Weights of a small GPT-style language model, trained from scratch on English Wikipedia.
Size: width 512, vocabulary 26177, 81.7M parameters.
Architecture: RMSNorm before each block, no biases in attention or MLP.
Training: 905M tokens, 3453 steps.
Each number is 128 + 32 x the weight over its row's rms, rounded and kept within 0 to 255. Layers, rows and columns count from 0. Numbers have three digits each. The size before them is the row's rms in percent of the matrix's.

# down: layer 5 MLP down (transposed), 2560x512, rms 0.0808, rows 492-522, columns 64-127
# gate: layer 5 MLP gate, 2560x512, rms 0.0684, rows 493-523, columns 64-127
# up: layer 5 MLP up, 2560x512, rms 0.0682, rows 493-523, columns 64-127
down492 099:125207127163102136155197147125137135112101129063066097129117136157108154142109141171133116160119108102176093164159120166118122116188147131100104129150147124125167147096105098144157137114160121
gate493 101:142112115121124111149198121122136139107128139131158093096091136100138132138110142120114191105082152133171109107154108152089107136054124157193137088205133139128155105109117117125122106120163128
up493 105:120081161168118126094089100071111110119174111122178153174208070141109139038100136151116201104172172112126140132056136104118129113126150110126105169105169098154061100171108175186172107076126095
down493 087:109138125151135113107113120080134133183173130131161113139108104207109074141147141118169174127209117105142105084128104201179128057161149070078115137074134160114149088090171154129164140115133045
gate494 105:097125110166077164134123160159115132187104145129119157055059166118093114114096087129151184123112206137080166085105085085098138166109061173045111136167155156116152130158117097165113210099186134
up494 103:148147160145105087146152114115120115136184130101086079136047148142112098148155156170159067163080101133165110129129068084121126109117047109149143152179109106135097122087147043188097179111113155
down494 097:126158096147144112129130070148156149073154142149131146114167095086181109143118093117120099071186125125155145178171116165134125103189179118139115141151159100174154137138068124095104137103130118
gate495 100:098101116166125093024119056196151142190157134161137133118146167063126146156073107142082134158104126058096131147117088109111115157089093173172147157104139178130118084096177066188171133121100136
up495 105:159116183100180122156101143187165089093114110090104110103183120071135138107153179083068117162192196178154085204080097051104139190142140158146113113090079090083160043196117126122061131136117162
down495 107:118097115121110162115140142124123154081092149111134142123155127092093182073122097121164135091136157178124111117115138061106162176152165163086120087147118080132191113120088118115115109137068134
gate496 100:143107218061079139148162107152117150147103090221093132136080127130126157070113064062126142158157107129160142170153169124061124116101190161131153135148103089067016178128122115137096160140138064
up496 097:108149150105111172093107117099115135099139128063102149115134126074132057121121091159091133106113139148129153094122137139158100091138107085116123165162136107099115120145118111145179106139122141
down496 099:108141087085182117117117151088049123141105120181133146122092094114131056131155077080099137147122156159153164116135157112100136134166140132119130096192112077095154133065089156110099176140096092
gate497 097:110150093192101071180133120100131182130181126143127123156159129096158066112066155108125128138101181093152106150106117138150119113146117131131173169161102181151120172098118121161091095116141128
up497 101:131133210164142132103149112143081087128089112144123122099066196123157101092174193087144157162168144120111167192095158136106093104089167058144119150079129197097113134184125146162184141156121083
down497 104:123061130116124105154107124131111114111171082149136162160124074146139157109124197139140179114150048132144132155129136174133120043098156132091186116096133129167135139124105161156086181127092157
gate498 097:135123123102129148117100076144127105054195132178130091102125092105115120115082171175121132117136121127051141166152071167136118159110135091173123125125086108066138019087088154135181180122123102
up498 097:114141148107099078154127145090129080095158157152126122191165140159081140144137173120148100106126130157108150134148118141109129075222043118145142056087082114086111127089140111130102125128132092
down498 098:080126098113148128133096163124124113114184146117128164097145138178117143122133118168093138077102131098157148089107104099110111139116129157117107127182085106144048113156088099120136145123124095
gate499 098:122153120168128109139118095117143139117146160127160137186153150097182087141109187091126078166146152067180108120105075126107151131125118134101154103118035104212196086103103109140119135092139102
up499 100:133136124098115109121154121077076106086134115096157142085117168179108139138129083153133149063166122174162135113168096145105145123174102139151140117117136252070087195175131157134132116071117174
down499 099:168162189131155128163188096143144163170128065115108075156112151138141159171157127149131164080123185112079165093147148148149089143063151155137071126083126117156164207158117080107160133119142142
gate500 092:115142079115161073186168123125115151144118109151142102230098090123121164102104108124146132138049171159151146145125129121152184144090087116126185107067142094105132109146194139159148129160107199
up500 091:166170138150161079123185158135158169164255067139189101196161152120113098162065126080138135112078119109182146115120093160141131108123119116112094213137053057178139154153147131136110082209130120
down500 094:133175125124110115161170080126136072204171179172188157114200160099133152094082057110128116138127070077127137148125123122110075079108148143103136140139126152055077117103059097138098125116152222
gate501 099:134103172103123133132145066107110156206099090081176143153148059118134103101156142173113106176117154122154105106134138152085206138108121162131110151110159167158126107168189196103168078165143083
up501 100:134102126126107171120128095122150154136142160153139068039122136130167126136118118109133136128117122138107147145105099161070135116141100099094137101167135151100187189118122102164214147145099142
down501 101:121122134117173121146135126130175145111084136106145146108131119141136137104125125216116157177134111140076135109111135164125115126107147081147054098108163179084175116191122099155131128071044058
gate502 098:122167107143095108163166115220136197183059050121131083155136083109170177138170127095055102134128163129121142129112106098074157143148111137122179136158092148123087129144124126080120094115172189
up502 099:130110058112128104106148111132108151119154170120169148127127122073153139147120132139080165135078148104130142109106142172113137171149112097147126153151129130106124168133162146182226067116113089
down502 097:102114073148074119162112168170085163171112170172172108146141109132208140148156126125121173094118098111122161136057117090130143233147089059130126138146077163182044114136159123113156076144142114
gate503 098:165093106089113130108153176114147124114134159123079113132123081134134168154147076114051160101085149101132125109143171169125108124102137140164162131143094158112106095186110177141110084123171121
up503 104:099212175136087130080115175162092106093128099179186114113122076141094116115104117106114101159099150135107142121149152103147105130139130133135156121143096116126130121149146078144086174078175185
down503 103:113145133141127092097160130112180170158180156083094129098143084145108150145145090099100124093106116161084131164183143067130150125148148108108117094086117117170086125087167061124108144119056131
gate504 100:097145164186135157155116129122157092160181112118168137129128088122097149112219066071138148179101034139162135151168164126138127060125060089152149150134158211084166113141178093106157116178082132
up504 099:119115121152079132131143095140116111089151105132098113113104026145102125161127132136138110147106134181125116163106120030102138121091127111093107070130092195161106207124157154147143144134106109
down504 102:141094087135038150135132082143077065136143118147152110133130152102134085136109155107109109173123100141098081099112123104105130159122119172092129132107115111189145108132105088144179174167095132
gate505 102:117167091132051138109157187136122125119107156115109185141153130104128158135195137104130160105094150129120135094116159099085104152137080105160138081113146129084138104139153122110163129150134148
up505 095:168076162123181083112131121130062093059130101146120116132108142116125116102100095193086121172126116155126173202136112149086173147170131139169163145125148141169180171154106156123082133098127081
down505 096:107104159126158128096171135106115135048138101115156146162131102091107142115118129167188143139178110117147150129131112119111112102057155118169079138177132124176190146126140143081101084080128104
gate506 104:131178100132192200126098084065106125143166131142136117146091101173081117136103115107122183132129121121160109109141121121102149120118075158120115131085136119081129186144142071115127168102128042
up506 104:133122091096137067144115130127144050137092116130104145139132113186144165069120137173140086124145081074148138147110127135147146127101148135143120158120143108071121129107097162153124160104140102
down506 101:145126085154125100118119112126114112126078126113134129140093039085190131149172129173173149094137141130081095097084158161140121143109116131137149184150151133142096098178142128083182079117125205
gate507 100:184165115128177197067126154133135153084165164151144105130100078113137145079109082122167162143129152156088119194115128148140123105133126117083113093065159152166086149159108077144095038131132150
up507 101:138113098132129113090050146077141086153083109122150160149127064132110149132098154094157132166118140122158158087117151162144136112104151100100135113154108141125122122103158101067122093160121159
down507 104:155155160136103131117118113164118174124098146075124105168171140105105109141059121167077111129092104140103147134091178119114129109172171126097149124103125132181123089078130132094145122140113125
gate508 099:140133150099117119115118119112143155191132130137112180116094122147175122092176119125110159093077118115147129067159142107206143188125085157131034138104121117127142172122161162127096114110142102
up508 097:153134130109139130118118132154096144144175197153057077110107077124160100100169123155169179159087074148105145107195136139098181132160127127146149174094088167129111136144082159147108171152144159
down508 102:093128060108100140119109154092110122104131166118153153103117130120134167139159155046101146171085146192131089128114135176126151131220122116065146159156131119114142126116051159121134178114105122
gate509 102:114130118071152135075135089181078114093158170113112171132098114133115131076122110041109080127118170129102078115123143119164076123092119105108102144190219056113068140143120165103087086138135067
up509 098:119093148134172107130155130156107143099164128127062127127109156138173158127090204139144134150108158145130143124155147121118133117043126192112145160222061114132145099127072131113115097140140143
down509 095:097125115131081176110154085147179147168065112199087121161101162150122101154126148105153132093183140151114089131148196127060171170150122094131136158127138152106137081140118135113093149164120244
gate510 104:062087086084074111171077127128141133092147095140128161094122087090119161110133145105106164161128066060190198149119142131113104115064108108151135112149101162157091119091150161134145133108139123
up510 104:098181150096166105096095146163118089142102053157134142161141097081121163215118112148153132109073169159109163132095182099085202126108112135151137077137138139133174135149085122159121076163116130
down510 103:177158091111158112133138103080156143124152110107128175137120144154100159157131171125102086128118177108111125107135132163133106131152084126145126077188093093104138129097148129094095203071121094
gate511 094:119089119116099130101137125134150150135103120155121140153084172157205068142140114080102111077140089089108153136128155179162107085154170189120096138102085117136135162112138112075106143178132130
up511 093:109112147099178123146202155141101072121201159144139129143087103059131106157121168140143184081120162126099141097122144150128134147132163134133132166111106158097122176113055116121147150073056136
down511 093:110192176187155153128158174131087155077155106075141120089182164168103090146074142158105100146186092129154114172162185134116122131109071069175100167158122128105125168117079158131147107184217095
gate512 098:142118168171149155117092129113142155168154060140127070142174131156084174179089095151125142108171108106105118159077120180115133085148131154111164129166168112131110166118134177091110133110122149
up512 098:169103043136135128075115124148136091122139148112106133138100136201131168158125141161146174103160155091134097115170102117121098132117078133121117109116067100087157121120098179162102165114117028
down512 099:204144151114126136118128191146201147190113104167087128118100119132119207153137135099096129108075116109123188108123120167076097132147130198124144143128204108090208040167151116144113097112125149
gate513 100:098092111135097094134162185143102200128116160154126083055207063115116153092130129154137098139123145099161173162171145120140140113078085116107105144123113158084073105156102123072159156155122130
up513 101:110147134109138174124142134114149121089131109152110173163177164120113146120113107163160174150210188153191117158151102155167139119103104106157103169134127124147168150130104105125173113092117095
down513 101:105124132083123102153150149140132161109120140109153117140066111121205130083154145164154110043138095159068075123140077172180068124138112134162127144217197189119111118139114165116158126164145096
gate514 098:156133181128119155148086133136124135124169103122128151139146153090170106159123165086161182157098156122160145122102154128145112183097112139193109078102031116118046117136171138087115135101112067
up514 099:147148029185142106107107076139139108121165167165102117090119138165138146117145121075085113165165144126186133141101152125113076115124116120119101108091146153044126106166131131136132089055165061
down514 098:123151139144131115136134134128158079127095176210122136124107093126151175146164137124050092129111128104064165110056109129100113101155119130139135155131054143122140145095092107162180158131144169
gate515 099:103160176149124076055150082114177189177198152113126144176204118135189130154089110110117111149046147207205096154129117117090125026119116138172106113061181120145137097142155134121119117154178143
up515 097:132097053139099130103152148117109146092138104175153106196125167138125147183109193157171147115142111132189129132172098042132126146095113134135084142098112194125190112129140096127170113129126137
down515 099:125120131095081136159099104085188126095158164160130116059107186099130150068100110110173128202135154118102192167089190142137157115111151087056144125149153105121113149111164129088100185064160120
gate516 097:117172139127124152090068175170136097143142133128106083135080134130164124144128128147136150091099118144162121136122062119110110094072143122112120111170129098164121127172148114157106151142167133
up516 096:108121110152125115114159097111176153146124127100102143182115053173062099132120078113229135103196110122099112122168126164122114223081134134135158116085144165138151138097090124143120142124114087
down516 095:192100161122125130152139093137112137087144137128155120159169110113132131129099140121124079136131158155126125106126125121186109128122160118157190108130081099098122103106135143110163146143136063
gate517 097:158168119116192130106104174082111103126113167183158078094104101135185128098172156140101141114165081120100144176144186081102097127114120146161115196087163099083148160155190125156090129162155168
up517 098:154151160161114123006109143089133088103127136049111163092093146109164133149099118141098151132119113118140067158133152135161120153123121104131064105134123119166094166123057142130136104154106102
down517 098:147126097171143116081085117077140084107097114101095142113113117066128088174128144134206132156163138173101165119076151126108126115164089168087105087143136127133182096150118111072080134071071141
gate518 105:167163116119134159125132128131108095176160159114137133121086145114149068127150168177090164154091158147103098112140109095171166077149117146159110125138130150127105156171160087196102131133155120
up518 100:146104117163105077099126145129180071194141088155131169122174169109110134167114129086157088114081154132084168046059133158128155102128082151110131149108145150174120131121122166113148136194111153
down518 103:151150098072171146137079127077115111168103099142093153156145159116081145110151122147114108143174092129167151157163164154135098183131187140089070129147099146136158137160137145100111146114092181
gate519 102:159132176128178105143130109152142080243184093168077087135111127145138109143117105137134136152104094102107157156115148138115111187149157130130162123112098091113102124138126205108090146129157187
up519 102:127192146111083148113137130150098127091125150170127088169109140144117094168056168120149121100125159085108157130095152121148141099155163121105068110134135180141111126159130170184114157127083124
down519 099:121149079137086101095151136150119132154135139095203102143107122132164168123123162092182148141140099133149115135137184075136162175171117144155149190175116146151117135145171133139151118112142069
gate520 102:140117084111134191074115112146105139198113044053160176111142069158105122110099142035122109100092121106137085090158141150117153145062156154213139177169077150092081090126116169104096129128136144
up520 104:124119152107128152110129161136082108116098144167103157111176131099050158126153148086061084117100141134159111099131110159148078072091083146171081170104109177116088128051159126058098184074115133
down520 106:137091105110114119135146091119133121120101134160222105102084136110083131107128143119215076142097111170085169174090086168131109099062146092114102115122113166079086121128136131090114162090129149
gate521 101:160156145146157130104141125083133140153154140079135125124149118174096138119137064161106172126158123116145138144092091097119133101113101154157156115107118128096142145124135123107072107164138115
up521 105:058138131086095089135145178108142120161143128143131092165147113201118123066112122138064179193081080098150179127072117127060163028115159121082122096029088149061134094119127135117088109136076076
down521 105:161142135105112131111172153117127176125162149157153095095095118166067093131118178158144165101118066171206123125156121135120110061102119060120139140107109156098165164109092164146154115133133105
gate522 102:133139090126117097114117138089154170122178057113133134198096159105130160093080158182103134125136143174139131092068175074111159136102150122111132123171153086085105124113118127095123108086178076
up522 096:144170139117119153160151092150129198066097157188116184134059193158135194171059114136177152095142135170082080144157084124139144094119105106126132146143111105145163105159143145125103035086169080
down522 100:139143178161148165056155125154170117141124091147118159096124097135121097177158110088140119182139150141078079111159109208112110141122141072134172144136095164105085119196158118119098131138193184
gate523 106:098102111062140134162152110168161153156145133147208094133085048123104107129098208150097115168145118113099144109159099106115133132141072187141063133133158148116136092140083106115159126091121108
up523 109:056149127121074122115103142095150156140149109100104150169128115121106112137118153088077141127097132182101081094129122118124119141187130182167120091136118126118084169158169135154131078110122182